From a checkpoint of a small transformer trained on Wikipedia: LayerNorm before each block, learned positions.
Each number is 200 + 20 x the weight over its row's rms, rounded and kept within 0 to 999. Layers, rows and columns count from 0. The size before them is the row's rms in percent of the matrix's.

# v: layer 4 attention value, 64x64, rms 0.248, rows 43-63, columns 0-63
# o: layer 4 attention output (transposed), 64x64, rms 0.391, rows 43-63, columns 0-63
# up: layer 4 MLP up, 128x64, rms 0.359, rows 0-31, columns 0-63
# down: layer 4 MLP down (transposed), 128x64, rms 0.237, rows 0-30, columns 0-63
v43,086,201,263,238,190,226,218,200,213,208,185,181,195,186,208,198,192,183,229,187,212,210,170,171,202,214,209,206,199,164,198,238,186,230,205,205,200,180,168,198,242,224,196,177,237,189,193,200,208,198,180,212,201,200,200,198,199,176,195,188,195,169,200,194,154
o43,098,192,152,186,222,185,190,226,214,186,197,201,238,239,212,210,193,236,193,180,176,192,218,210,195,178,191,205,232,200,193,175,219,162,205,196,187,213,241,183,185,168,181,187,184,229,181,206,229,212,171,212,210,194,184,194,215,194,223,171,196,222,183,214,222
v44,098,204,148,181,209,166,204,197,183,190,196,231,175,184,177,183,168,203,173,195,194,201,211,223,190,218,183,195,179,230,210,177,211,192,191,224,234,196,225,206,188,212,183,235,158,213,200,229,194,223,220,219,224,209,201,228,246,201,184,201,204,183,187,195,210
o44,100,204,245,220,184,208,192,207,195,191,238,186,200,198,211,208,207,198,204,236,207,189,205,203,190,195,236,184,213,210,162,212,173,179,175,178,170,193,192,222,208,217,243,214,214,189,209,195,196,158,201,161,162,180,195,199,175,223,202,243,200,200,223,188,185
v45,117,182,183,171,249,189,183,179,205,183,262,204,173,203,199,208,193,214,225,179,196,217,192,221,189,206,193,190,206,192,220,184,226,165,215,194,206,213,232,201,192,183,203,230,158,201,198,210,217,208,195,229,201,225,160,174,200,215,221,181,210,170,192,206,199
o45,119,242,218,222,158,215,239,215,177,223,188,188,190,220,205,177,196,211,168,228,186,184,187,197,186,199,194,200,188,227,200,215,168,223,213,174,179,173,206,218,215,195,202,229,204,206,174,200,196,192,177,179,203,185,231,236,190,205,171,217,199,214,222,159,190
v46,092,199,175,193,203,176,173,202,194,166,204,224,202,184,228,218,185,228,193,209,176,188,214,201,197,215,197,164,156,194,227,196,206,183,167,197,203,199,240,200,239,218,195,177,193,216,207,183,205,202,188,194,163,213,220,239,179,218,166,219,219,224,220,211,224
o46,094,181,200,216,175,240,212,190,204,208,207,173,186,194,199,201,213,172,226,183,210,222,218,216,158,190,225,221,206,237,169,221,175,210,224,196,179,174,178,192,179,229,207,210,210,197,218,197,201,196,229,195,209,200,217,164,221,162,197,188,214,198,149,184,211
v47,097,230,165,220,190,217,189,204,212,225,190,206,206,189,207,216,203,218,199,183,219,218,189,235,192,183,209,188,219,186,196,178,224,186,222,213,208,198,214,199,151,186,210,211,173,170,204,206,196,185,210,209,202,202,155,189,154,217,165,201,216,175,258,211,184
o47,104,178,207,183,214,171,207,198,216,204,200,184,203,184,198,163,193,178,211,233,195,204,184,179,221,200,159,204,188,226,217,254,177,215,186,216,178,189,147,201,196,204,222,189,202,234,201,207,180,210,205,186,195,174,209,240,219,189,233,219,217,221,205,176,194
v48,078,202,207,231,213,196,215,157,214,200,199,190,204,210,195,208,219,196,222,194,196,193,196,168,230,217,215,230,185,222,212,207,185,173,191,202,192,229,190,139,226,218,186,173,209,165,212,223,219,227,169,204,206,229,216,229,222,206,189,166,214,175,187,204,195
o48,068,242,188,185,202,202,192,219,219,212,215,235,213,212,196,180,178,186,194,172,214,182,213,231,159,194,176,175,240,204,182,198,244,200,228,207,200,199,229,205,180,188,199,208,213,205,233,187,211,169,213,217,182,181,178,197,163,198,201,220,159,196,192,211,182
v49,075,177,239,211,221,182,178,207,173,214,207,201,227,174,194,185,174,154,232,218,242,211,183,167,197,199,171,176,223,211,238,164,209,190,191,192,210,181,208,220,199,197,193,206,176,229,217,199,189,195,201,182,187,231,170,189,205,213,210,228,200,183,189,212,193
o49,079,218,176,188,191,248,202,206,210,218,193,231,183,198,191,200,187,223,165,226,175,187,186,216,183,160,219,227,168,209,188,187,185,230,189,174,201,235,195,201,213,171,205,192,189,176,180,189,197,231,192,228,245,195,204,204,190,176,218,204,226,197,217,180,217
v50,084,177,215,203,189,175,197,223,201,212,226,193,237,204,186,167,234,158,234,174,197,225,185,164,232,214,241,228,202,198,238,206,180,163,179,212,187,211,195,196,226,194,182,192,210,191,188,196,185,178,187,202,188,199,225,202,199,188,202,202,183,178,228,206,189
o50,078,220,183,212,200,239,195,192,184,200,177,205,186,203,198,185,181,228,164,196,207,180,201,224,166,190,149,186,224,170,194,201,239,239,181,179,210,218,223,222,180,208,214,230,197,182,222,185,195,221,222,212,219,235,182,197,210,201,198,200,172,189,177,205,183
v51,087,235,199,189,179,202,239,211,215,166,186,191,241,160,177,227,196,211,201,190,234,180,191,222,172,186,189,208,196,195,161,180,233,256,201,196,211,193,216,186,186,186,197,191,194,199,213,199,187,236,170,192,165,204,210,215,204,201,209,206,196,198,217,191,218
o51,096,173,216,199,212,169,163,180,223,193,206,176,190,197,214,194,201,171,202,201,203,229,230,193,221,254,208,203,160,202,207,227,198,175,221,199,194,168,200,211,211,204,211,184,199,217,181,203,226,199,213,228,219,177,180,197,155,190,181,191,223,205,182,246,202
v52,103,191,196,206,212,222,185,256,198,197,201,172,196,171,193,206,176,219,158,202,204,179,231,219,184,194,196,218,197,186,225,200,196,171,219,221,218,195,178,210,206,203,197,193,242,220,171,199,170,221,180,188,155,220,206,207,214,187,238,174,210,206,184,184,224
o52,108,183,213,211,196,186,216,169,225,210,173,200,203,209,186,216,210,182,205,160,206,249,222,168,207,214,198,201,237,186,177,182,193,209,164,173,162,206,227,206,230,201,151,219,195,197,198,207,209,189,200,237,215,208,206,179,190,191,177,227,188,207,206,229,199
v53,070,193,185,190,219,190,227,197,192,184,208,216,167,197,194,206,211,213,206,233,174,200,248,197,185,180,167,201,196,199,211,205,240,166,217,206,235,179,179,197,216,211,188,193,212,185,219,207,193,203,212,153,202,233,191,196,145,220,232,211,183,200,230,203,208
o53,073,182,196,198,167,222,167,212,193,215,200,182,201,215,178,220,192,198,213,197,208,208,167,216,213,212,214,191,216,226,175,219,164,215,191,160,173,196,222,221,199,193,197,200,176,232,193,189,192,193,225,205,222,203,223,191,256,200,152,210,220,179,198,163,218
v54,090,229,213,198,177,171,234,225,185,212,201,209,178,233,207,216,221,190,172,194,184,232,223,151,188,191,194,206,164,192,234,212,183,200,180,227,206,179,184,182,199,192,192,176,220,204,220,207,198,192,209,217,207,155,221,175,203,154,200,188,194,206,223,209,192
o54,092,171,198,211,207,196,164,199,226,187,181,222,198,186,183,195,171,225,202,192,211,171,224,220,206,243,202,220,233,207,180,165,232,216,188,226,230,215,189,169,200,195,225,178,184,181,213,181,207,197,206,198,188,199,190,143,234,205,186,212,208,196,211,216,180
v55,101,230,186,208,184,189,162,200,190,207,188,179,201,190,239,232,203,210,184,204,227,203,201,222,186,214,202,154,202,219,224,199,187,200,159,184,169,200,239,224,202,163,187,209,169,224,202,160,212,195,176,220,197,210,197,204,181,222,204,215,233,209,184,207,219
o55,102,174,199,194,216,238,248,192,238,202,178,198,203,162,198,175,189,176,229,216,204,187,212,190,181,175,202,225,170,211,211,186,177,201,250,218,216,190,157,187,227,224,201,202,212,178,216,231,203,186,207,200,204,179,214,206,173,178,184,188,209,198,207,201,200
v56,109,167,202,192,183,225,228,230,181,184,227,170,203,209,197,188,173,180,207,245,182,206,194,182,246,168,198,271,201,191,192,203,222,195,198,202,195,190,173,197,209,205,189,182,240,211,211,176,218,199,206,198,214,220,210,186,202,195,199,201,215,197,173,191,179
o56,111,207,200,196,199,188,156,169,180,202,202,219,197,223,174,219,250,244,160,193,211,195,221,175,186,227,214,177,196,192,209,209,204,222,178,224,189,224,234,197,186,161,177,203,174,203,188,236,206,203,219,213,213,181,177,193,210,212,201,191,169,194,214,206,207
v57,099,195,242,182,202,240,200,199,227,194,183,219,244,204,170,206,174,199,195,197,194,187,170,181,246,197,226,198,202,189,184,191,195,203,193,209,168,233,197,188,191,203,212,183,198,213,231,201,183,188,195,153,161,225,215,205,187,214,182,185,183,224,180,226,195
o57,095,198,170,193,204,187,183,196,188,208,226,197,173,193,230,218,210,189,169,177,224,227,214,195,172,217,173,195,169,176,205,190,217,234,205,203,206,189,209,220,186,219,179,211,213,171,168,182,210,243,213,233,232,198,191,205,211,168,249,173,204,199,183,205,206
v58,093,196,219,155,191,187,213,177,204,238,209,181,214,193,193,183,176,221,215,169,214,194,180,219,260,210,230,231,199,194,188,195,198,208,205,219,190,216,209,160,204,215,202,214,176,179,221,219,192,196,215,192,206,204,192,151,186,195,212,170,201,182,236,186,188
o58,091,231,199,206,231,184,177,204,195,192,208,198,189,221,198,214,189,170,182,222,187,164,215,192,186,203,157,200,211,182,202,225,195,253,175,201,177,170,214,252,189,171,194,220,204,208,187,188,215,214,190,165,202,194,193,244,211,227,220,207,193,208,182,193,210
v59,079,224,190,201,271,197,171,177,209,205,190,213,186,220,202,209,231,215,207,188,199,224,191,190,230,201,174,142,185,205,224,205,155,177,208,199,201,230,185,200,195,207,217,210,208,203,178,187,191,204,218,189,191,158,188,171,206,206,186,188,200,203,225,207,194
o59,070,209,184,187,168,191,238,226,208,235,193,199,196,189,188,193,171,195,215,185,204,209,174,211,205,177,206,236,214,199,220,193,216,222,189,197,211,215,176,176,205,207,201,204,208,174,210,190,160,182,154,183,173,231,242,192,237,183,221,240,213,201,197,184,194
v60,081,176,173,185,189,218,234,175,185,241,219,199,217,164,213,178,209,184,224,197,234,226,227,182,212,210,214,201,186,217,214,169,214,205,174,190,226,221,227,202,191,215,192,217,185,215,190,195,196,201,191,192,179,196,210,170,175,177,218,208,145,207,229,196,188
o60,079,196,212,216,210,217,151,223,230,158,190,177,192,207,212,209,189,217,163,218,192,190,200,211,204,196,219,197,212,211,214,219,172,246,207,213,193,189,162,206,230,188,206,228,187,189,208,174,178,205,173,187,217,197,182,217,236,200,186,180,240,201,180,174,200
v61,091,212,184,163,188,186,170,179,194,189,196,246,213,216,185,189,194,179,152,185,176,188,183,203,226,234,226,217,167,250,233,194,205,195,204,197,187,218,205,181,208,227,180,201,189,202,213,206,181,211,183,196,224,221,210,218,227,170,206,190,211,203,190,224,185
o61,094,206,229,235,217,250,213,212,215,208,236,201,165,166,203,198,183,179,196,215,221,213,230,214,174,199,194,181,211,159,175,201,215,214,206,176,200,209,197,216,187,227,200,220,212,165,210,196,209,182,193,174,178,175,208,201,190,211,206,197,142,192,198,200,188
v62,081,149,236,206,221,194,194,210,180,194,217,211,184,241,213,210,169,210,190,189,188,179,243,185,190,194,195,164,177,186,208,196,219,182,165,201,209,218,207,197,181,221,198,218,198,198,211,221,204,192,189,220,190,216,220,221,239,159,212,190,197,217,161,197,227
o62,071,248,170,220,163,196,212,213,192,202,203,214,202,171,205,199,213,198,179,196,194,201,217,231,158,174,205,204,237,221,175,158,179,219,239,195,192,233,223,208,214,215,183,182,211,190,196,170,225,197,205,216,176,200,210,158,213,208,198,177,193,213,199,203,198
v63,091,174,186,219,198,175,141,254,201,219,211,189,198,223,190,193,199,215,206,211,177,225,195,199,213,202,218,215,182,206,252,194,182,179,174,211,194,211,234,182,207,212,216,170,211,206,189,196,195,187,182,187,174,218,210,222,218,211,172,205,218,222,200,163,208
o63,093,219,225,197,191,228,232,153,174,202,207,225,211,178,189,188,216,198,205,157,215,203,218,218,172,180,196,203,216,206,173,209,216,228,205,203,209,203,169,175,170,197,172,204,181,171,251,194,200,225,230,205,200,194,209,184,202,188,223,223,190,184,177,222,198
up0,097,209,200,203,163,207,197,203,180,193,199,195,198,195,219,227,180,182,190,173,232,194,194,193,255,193,222,193,225,196,181,215,232,165,169,194,193,197,202,193,188,159,190,198,187,218,220,200,200,200,194,198,188,209,173,196,228,218,233,205,196,171,253,173,233
down0,101,190,184,218,188,210,244,199,184,195,222,189,161,217,193,171,196,228,224,191,229,222,213,204,193,215,181,219,181,202,224,186,209,195,184,228,195,186,224,214,202,248,201,193,157,203,232,196,180,227,173,194,193,200,182,146,200,180,200,175,212,199,205,190,185
up1,091,201,178,198,201,226,241,201,192,216,236,209,188,198,226,177,195,190,167,214,212,135,199,215,210,190,176,194,229,170,206,177,183,247,189,211,212,195,225,204,232,192,208,198,201,198,203,163,212,215,189,199,199,212,221,192,213,222,195,182,190,198,193,209,155
down1,104,196,230,205,210,203,179,212,163,175,200,208,193,195,190,193,203,200,214,194,178,240,211,215,193,190,183,209,191,206,231,212,216,141,189,209,218,188,215,221,239,215,193,181,208,215,167,212,195,197,178,172,219,188,227,166,157,180,196,194,228,236,217,195,209
up2,125,173,210,199,201,192,218,181,182,208,172,201,248,184,217,204,219,178,166,202,210,195,203,199,171,180,208,230,181,227,201,242,202,240,234,184,221,212,175,178,199,199,229,174,192,197,218,182,184,200,211,228,178,228,188,222,200,196,166,204,206,171,211,187,180
down2,139,197,204,171,196,149,206,193,198,202,184,210,223,192,215,192,219,162,154,197,206,193,226,237,180,210,197,179,205,240,196,197,206,210,189,200,189,215,193,229,207,190,181,230,198,226,197,227,235,198,210,170,190,234,168,232,202,203,202,212,179,204,189,178,168
up3,087,187,178,224,179,237,229,208,196,170,200,247,194,210,231,223,179,202,208,200,202,188,178,206,202,191,207,201,234,178,206,171,174,235,185,203,208,230,171,169,231,207,219,176,204,195,168,178,185,223,203,185,230,210,187,206,194,211,169,207,179,194,201,224,187
down3,097,223,239,173,208,219,203,200,208,193,221,190,176,226,200,227,200,247,178,179,196,217,206,183,216,208,200,172,141,206,216,214,192,199,213,204,175,198,217,200,161,189,186,188,215,219,194,188,205,232,212,170,223,200,222,209,211,180,204,210,166,157,195,202,203
up4,091,187,167,195,207,220,189,198,196,172,221,199,222,260,194,236,214,169,185,232,193,224,193,225,195,202,208,214,185,173,228,169,213,195,207,230,199,200,190,152,181,184,213,180,209,179,203,213,213,206,198,192,224,194,225,211,178,174,227,187,192,197,219,175,204
down4,103,206,182,239,185,186,186,187,169,213,204,200,212,240,180,191,170,203,176,183,204,224,211,187,153,158,188,202,203,207,191,203,190,230,210,192,170,205,244,224,204,221,185,216,192,205,189,194,187,207,216,219,215,208,216,197,217,223,186,257,182,204,183,183,189
up5,097,213,190,185,208,205,216,212,164,222,202,256,221,217,195,181,201,144,182,197,210,195,198,228,193,180,190,197,211,201,175,182,194,204,217,201,181,162,209,169,187,200,226,229,198,203,243,179,226,187,216,217,188,199,184,175,210,195,196,229,197,230,196,171,191
down5,106,198,232,213,172,187,217,221,191,178,186,174,201,196,206,197,204,206,209,189,181,230,240,160,183,189,193,200,208,191,219,205,192,196,176,230,206,214,241,192,215,207,223,147,166,203,228,221,216,171,190,192,216,184,205,195,169,190,174,220,220,204,212,221,170
up6,099,187,182,165,230,216,190,187,195,222,174,220,170,203,225,220,171,207,177,203,190,202,217,190,188,162,201,182,204,208,208,158,230,215,202,174,215,233,211,228,209,201,200,192,204,162,192,199,211,249,196,200,216,207,189,259,198,176,207,185,201,196,206,202,216
down6,098,231,187,217,196,195,206,215,155,211,203,227,175,216,208,219,192,178,186,208,218,245,169,211,166,217,211,162,178,216,186,184,193,201,209,235,227,182,204,198,216,199,179,186,209,192,172,182,192,159,223,205,201,178,196,221,176,186,174,229,223,220,213,207,202
up7,103,209,219,208,171,197,221,188,222,194,236,207,180,149,210,210,210,186,226,219,217,203,170,204,195,189,195,206,204,245,168,214,181,224,213,189,179,192,198,225,204,203,230,198,203,167,207,213,167,195,173,179,200,189,239,209,171,197,189,198,248,206,198,181,184
down7,106,227,205,200,221,194,202,213,189,203,216,186,163,183,191,167,178,201,219,205,189,243,230,189,194,201,201,152,189,221,200,189,199,208,184,188,207,192,192,239,247,235,189,230,188,195,213,177,204,162,219,172,179,214,246,191,195,202,216,207,185,195,190,188,186
up8,125,190,190,180,159,236,136,202,210,222,200,207,216,213,179,226,210,211,178,242,181,206,175,196,197,176,220,199,212,228,187,226,200,194,219,198,202,181,207,171,201,191,178,224,195,230,220,177,222,203,216,229,202,228,201,197,184,160,183,186,200,206,200,202,188
down8,107,225,210,188,200,167,206,209,198,202,170,203,204,180,200,168,189,249,179,188,207,209,243,150,196,213,179,181,238,181,234,210,200,192,174,192,227,208,191,190,208,222,211,177,219,197,194,202,219,212,204,209,234,222,205,163,198,220,188,199,173,183,225,189,191
up9,090,186,204,209,212,198,206,185,214,179,209,207,168,212,186,235,214,209,186,205,162,219,209,208,230,186,186,184,250,212,184,187,221,190,211,197,196,218,167,191,214,170,188,241,224,195,221,181,215,177,213,178,175,218,187,164,171,214,184,222,193,201,242,197,175
down9,092,245,186,186,247,227,161,173,220,206,199,195,184,239,184,204,216,189,207,209,150,216,196,214,203,167,166,194,215,199,172,217,193,216,220,181,228,204,204,172,193,188,208,203,204,213,222,212,219,179,196,212,203,198,200,184,177,184,217,202,192,232,198,176,174
up10,099,182,210,197,183,170,217,228,185,247,194,194,202,183,197,212,222,211,195,189,228,239,182,177,191,175,197,219,216,199,181,204,206,217,199,194,172,189,197,215,175,194,180,223,251,195,204,194,181,207,186,203,202,217,218,165,258,187,176,210,167,214,185,206,183
down10,110,198,230,218,200,235,167,181,237,171,223,204,204,157,179,200,190,199,196,229,209,156,176,195,152,214,217,217,217,230,186,228,202,208,189,190,209,198,218,185,215,215,212,200,187,206,218,156,196,196,195,211,224,201,182,208,191,199,183,168,194,198,194,218,228
up11,088,201,165,161,240,206,184,202,228,202,214,198,173,187,201,207,205,199,174,198,197,213,205,210,234,214,201,189,177,181,268,208,175,209,196,217,174,180,188,203,201,207,213,202,186,168,180,198,212,214,178,186,220,231,219,251,203,186,223,184,213,196,194,203,187
down11,088,173,180,212,179,197,205,201,206,163,167,200,197,179,228,206,217,222,218,194,205,203,213,209,162,207,202,202,213,222,206,197,207,192,192,192,197,189,226,235,232,217,185,207,150,233,205,197,172,224,173,163,217,218,193,161,188,176,206,202,190,227,243,195,199
up12,096,149,189,188,184,168,210,246,173,196,195,199,194,213,187,205,217,180,191,177,201,200,201,225,189,213,214,180,214,167,187,171,209,223,186,238,219,225,183,214,207,197,189,200,174,178,216,226,205,221,211,212,206,201,195,187,207,201,197,239,167,228,170,240,194
down12,102,219,205,196,205,237,197,211,206,163,190,177,173,236,199,248,195,197,186,226,208,174,162,229,209,194,210,209,170,217,214,202,189,192,213,185,186,190,192,207,219,168,171,222,198,212,198,221,181,241,193,188,183,195,239,218,193,152,206,212,201,200,196,185,189
up13,100,194,208,166,211,155,229,212,199,217,180,217,229,222,218,173,187,206,176,188,205,215,185,200,162,173,208,206,217,180,177,174,173,234,222,215,179,206,184,217,210,213,217,191,205,202,211,190,199,219,240,238,198,213,187,174,198,177,230,176,190,214,175,207,215
down13,100,183,228,180,201,159,214,189,185,211,204,191,208,205,196,223,194,235,217,238,225,201,205,218,222,196,196,219,224,181,216,213,213,216,184,173,182,195,220,215,179,199,185,230,166,192,171,196,188,217,185,167,170,184,179,229,219,220,166,201,181,185,225,170,226
up14,101,178,234,201,193,228,213,222,213,208,177,183,184,196,186,225,196,199,185,229,208,182,192,172,193,182,206,227,210,211,200,215,217,218,168,220,193,194,185,177,182,207,199,158,249,188,210,175,186,223,204,185,177,230,234,203,195,160,205,209,204,199,185,235,162
down14,120,207,146,203,199,187,189,174,199,215,227,223,186,211,229,190,186,182,227,179,192,190,204,236,205,215,199,174,198,188,215,190,213,175,206,181,220,214,190,162,181,191,205,229,153,211,187,243,202,211,185,230,211,191,195,201,242,196,223,201,176,184,196,203,225
up15,108,210,165,231,218,206,210,235,154,195,212,212,222,228,234,179,197,209,178,176,240,199,198,203,190,211,190,221,197,209,168,188,201,184,145,226,171,185,200,205,180,195,233,185,195,189,219,196,223,228,207,201,196,211,181,176,193,234,197,184,205,213,189,197,197
down15,114,224,217,213,180,216,193,175,221,201,214,149,181,173,219,195,207,202,211,186,179,211,187,177,177,206,219,198,233,178,197,239,187,238,225,161,192,212,170,232,226,232,176,197,211,183,184,212,191,182,225,199,223,219,199,216,214,194,177,190,205,208,177,186,191
up16,109,176,194,184,196,219,204,163,205,214,223,245,191,222,196,212,200,200,171,173,208,207,186,217,170,193,235,202,198,181,201,182,194,202,192,204,227,178,205,166,204,239,205,197,180,229,223,208,191,217,190,220,238,241,173,168,202,179,217,215,183,195,164,198,202
down16,100,215,194,239,193,205,190,227,173,197,235,201,198,208,204,210,200,202,177,190,176,185,197,217,212,191,204,240,206,181,203,178,216,161,202,199,199,182,217,194,222,180,204,155,179,252,179,188,165,221,220,177,220,189,206,225,189,239,205,219,190,175,190,177,218
up17,108,147,179,207,210,181,198,245,190,192,188,198,199,193,188,228,179,201,189,213,184,209,198,192,196,195,185,200,187,186,229,182,241,180,239,239,208,229,216,176,225,177,237,169,197,195,232,204,219,201,219,221,196,200,183,197,187,191,201,185,181,231,189,174,205
down17,113,207,187,202,212,193,195,218,233,198,210,199,175,188,191,249,193,187,197,220,194,183,172,221,208,202,184,201,191,218,187,169,193,242,199,179,188,211,225,190,260,181,204,164,201,172,210,224,187,204,197,185,194,249,196,225,169,178,192,208,207,202,216,188,168
up18,116,202,224,182,199,227,200,254,206,200,168,189,220,184,191,224,224,223,189,182,200,221,207,171,198,230,253,181,167,190,201,173,191,218,208,199,188,227,189,204,194,215,191,194,198,214,178,220,181,172,205,212,234,198,214,178,196,193,154,182,213,181,213,184,201
down18,118,221,197,174,210,204,222,202,165,199,216,184,196,166,187,183,189,215,177,176,201,190,208,201,234,172,224,170,221,183,223,203,200,180,192,209,194,192,247,221,248,228,201,214,208,201,177,188,191,168,234,205,168,177,218,228,171,217,189,183,200,217,200,202,213
up19,086,212,197,207,208,230,183,236,173,186,214,209,214,209,216,204,225,200,194,187,216,223,172,214,197,220,241,181,177,180,177,171,235,190,185,219,214,196,180,213,206,178,209,187,191,219,203,197,213,216,206,195,139,175,188,166,181,227,213,201,182,248,198,196,192
down19,082,216,191,172,219,213,178,219,203,217,228,218,184,188,135,211,166,179,198,214,224,236,209,210,205,197,187,193,190,217,202,198,162,205,192,206,200,228,202,226,180,198,201,167,186,215,206,174,204,184,173,213,186,227,187,180,173,202,195,200,240,214,211,186,236
up20,101,249,176,199,196,202,196,233,219,230,171,175,187,196,235,186,156,175,190,208,185,202,180,208,211,199,187,185,232,184,194,185,210,213,186,211,209,216,244,189,209,206,229,162,216,191,147,191,176,178,207,184,196,207,204,215,201,197,198,207,196,215,215,200,229
down20,107,213,195,150,192,217,247,195,200,206,193,219,188,207,199,184,223,207,194,231,174,183,176,195,235,195,202,192,207,159,194,226,212,202,188,189,204,203,177,211,209,210,209,217,183,206,211,204,215,214,156,242,238,201,188,161,215,227,194,208,185,202,168,187,172
up21,103,180,209,184,186,194,211,202,189,202,195,208,195,211,187,202,247,227,224,182,206,216,229,210,167,173,172,210,221,163,182,183,166,205,173,198,166,200,217,178,177,231,208,220,201,169,221,218,203,224,227,180,214,189,219,207,165,191,229,195,231,195,191,205,223
down21,091,212,194,202,206,173,196,197,208,214,198,200,177,206,208,185,192,233,192,182,195,159,232,194,205,193,209,210,173,214,258,207,210,166,222,197,203,189,186,201,197,201,188,177,252,204,166,194,195,208,192,194,177,196,213,207,193,216,158,167,189,197,231,221,247
up22,110,206,163,165,181,200,194,182,189,186,192,217,186,216,205,163,248,221,201,192,218,232,204,187,189,216,204,180,213,190,198,203,170,193,178,247,193,175,205,189,209,176,196,220,191,208,178,201,199,223,234,251,205,206,195,193,212,243,201,183,210,195,182,189,232
down22,107,216,197,202,215,221,225,217,199,176,200,149,184,173,223,202,174,195,194,182,186,180,191,190,240,192,217,195,212,170,204,186,231,189,206,186,225,213,203,205,194,206,230,160,179,213,196,147,176,206,205,212,181,196,208,241,217,242,187,200,222,199,216,197,203
up23,106,186,158,175,181,159,195,178,172,208,202,227,242,191,183,161,217,198,208,178,217,206,188,199,213,208,200,166,210,179,205,192,206,229,199,214,207,220,207,229,179,218,203,192,172,159,203,235,223,189,207,210,225,209,207,194,220,227,223,195,190,220,178,191,226
down23,105,177,180,186,206,208,222,190,205,182,187,267,198,223,173,199,197,215,178,207,192,198,254,213,217,207,207,199,166,179,220,200,204,229,204,189,226,200,198,222,201,209,197,156,188,186,173,214,238,211,166,191,202,188,178,191,180,224,192,183,195,226,192,197,212
up24,083,174,170,182,220,196,169,206,187,208,217,186,228,181,186,195,213,215,193,159,193,197,205,218,188,175,221,219,237,183,190,210,204,191,182,203,181,188,227,203,175,201,216,226,177,151,201,234,224,204,227,197,215,195,209,185,174,217,226,202,163,224,201,204,237
down24,097,183,171,193,202,182,226,222,208,209,218,182,204,179,214,188,184,233,201,198,176,202,186,214,205,212,249,229,186,237,176,215,182,180,199,222,179,192,225,192,202,191,198,192,187,199,207,216,253,191,220,202,210,191,178,155,175,194,196,161,176,227,207,217,180
up25,088,182,181,196,202,187,168,188,211,213,177,226,204,200,212,213,198,218,204,198,256,210,194,194,169,198,170,210,227,222,188,221,183,201,209,202,190,213,182,178,185,175,202,217,221,191,212,207,202,255,197,232,243,229,177,178,200,158,220,191,175,195,187,204,188
down25,108,228,224,229,177,214,220,201,195,222,214,185,175,236,198,225,202,219,217,244,180,193,195,223,211,202,210,179,211,209,185,182,176,175,198,211,177,204,190,182,202,225,216,221,200,193,179,178,188,174,173,165,180,211,249,203,177,216,184,158,198,203,190,175,201
up26,097,216,186,231,230,217,223,153,214,200,225,206,173,162,203,210,214,209,198,205,199,204,171,177,230,202,181,170,200,170,201,209,195,242,180,209,210,198,197,229,198,198,183,195,197,214,210,188,191,222,200,190,244,181,174,225,234,221,164,191,209,215,190,180,181
down26,085,202,166,194,218,205,170,223,218,231,192,192,224,203,199,192,197,194,184,188,190,196,229,235,210,194,195,185,179,205,198,166,203,185,183,178,183,210,199,192,196,221,226,172,203,168,168,194,185,172,244,225,185,225,247,191,239,207,206,199,224,202,168,213,219
up27,107,216,155,192,189,198,189,209,202,180,208,211,217,192,200,189,255,222,173,173,202,211,213,238,164,208,216,192,238,198,173,210,196,198,202,205,164,207,191,219,211,161,203,208,184,199,182,201,209,215,217,231,196,181,159,161,207,201,232,190,179,199,196,213,214
down27,129,192,222,205,213,172,203,215,235,216,192,144,184,222,214,189,167,200,207,205,170,164,171,217,227,226,187,186,207,206,218,201,212,214,182,213,214,193,189,179,195,211,237,220,199,194,171,175,155,195,202,208,184,185,204,234,202,195,175,221,223,196,232,197,194
up28,092,193,209,178,208,177,191,150,168,201,195,212,232,210,206,210,213,207,165,173,204,202,208,177,205,175,220,206,209,189,204,178,209,185,220,182,206,248,213,177,168,193,185,233,160,211,232,185,209,191,194,240,209,182,201,212,207,170,213,219,192,207,215,205,232
down28,085,204,194,174,218,206,216,183,201,159,217,195,222,167,222,190,228,224,185,203,221,171,196,187,203,175,186,190,192,175,228,197,205,181,207,193,158,242,213,186,232,194,203,205,223,186,187,202,171,202,216,211,181,170,201,221,188,186,243,189,195,246,212,209,219
up29,110,177,209,200,238,201,196,210,221,188,174,165,215,187,210,205,202,207,192,208,170,214,198,194,243,197,176,214,175,173,207,230,196,214,237,191,217,192,165,209,209,194,220,192,207,187,177,229,175,225,172,170,208,189,230,242,181,176,193,207,222,183,218,182,180
down29,113,193,232,261,158,205,231,203,193,199,187,195,193,173,178,204,199,185,199,209,216,206,177,179,167,163,178,218,190,236,202,173,194,176,196,221,194,218,203,194,215,214,202,217,208,221,200,160,200,191,194,211,222,158,223,211,219,227,186,191,225,211,198,195,204
up30,089,152,210,193,231,179,197,174,197,165,221,229,202,224,211,197,200,184,192,191,195,231,214,211,219,178,178,199,195,216,194,188,221,190,223,235,188,211,223,203,172,218,221,224,167,194,158,188,211,201,207,222,186,184,201,194,247,198,183,219,181,189,161,206,215
down30,093,180,204,193,193,166,185,218,227,151,210,194,201,228,230,169,194,205,217,214,221,187,211,234,206,205,162,181,212,218,169,241,169,206,202,194,179,208,218,222,221,169,235,190,198,182,212,208,206,193,213,180,176,209,223,199,208,204,191,229,194,195,200,172,171
up31,103,182,199,182,183,203,219,175,159,202,193,187,243,203,175,190,214,165,211,181,210,206,163,195,218,209,188,213,227,217,191,242,235,217,190,183,194,189,207,183,161,190,200,225,183,190,239,203,190,191,234,234,194,219,229,192,186,188,201,213,211,203,168,191,196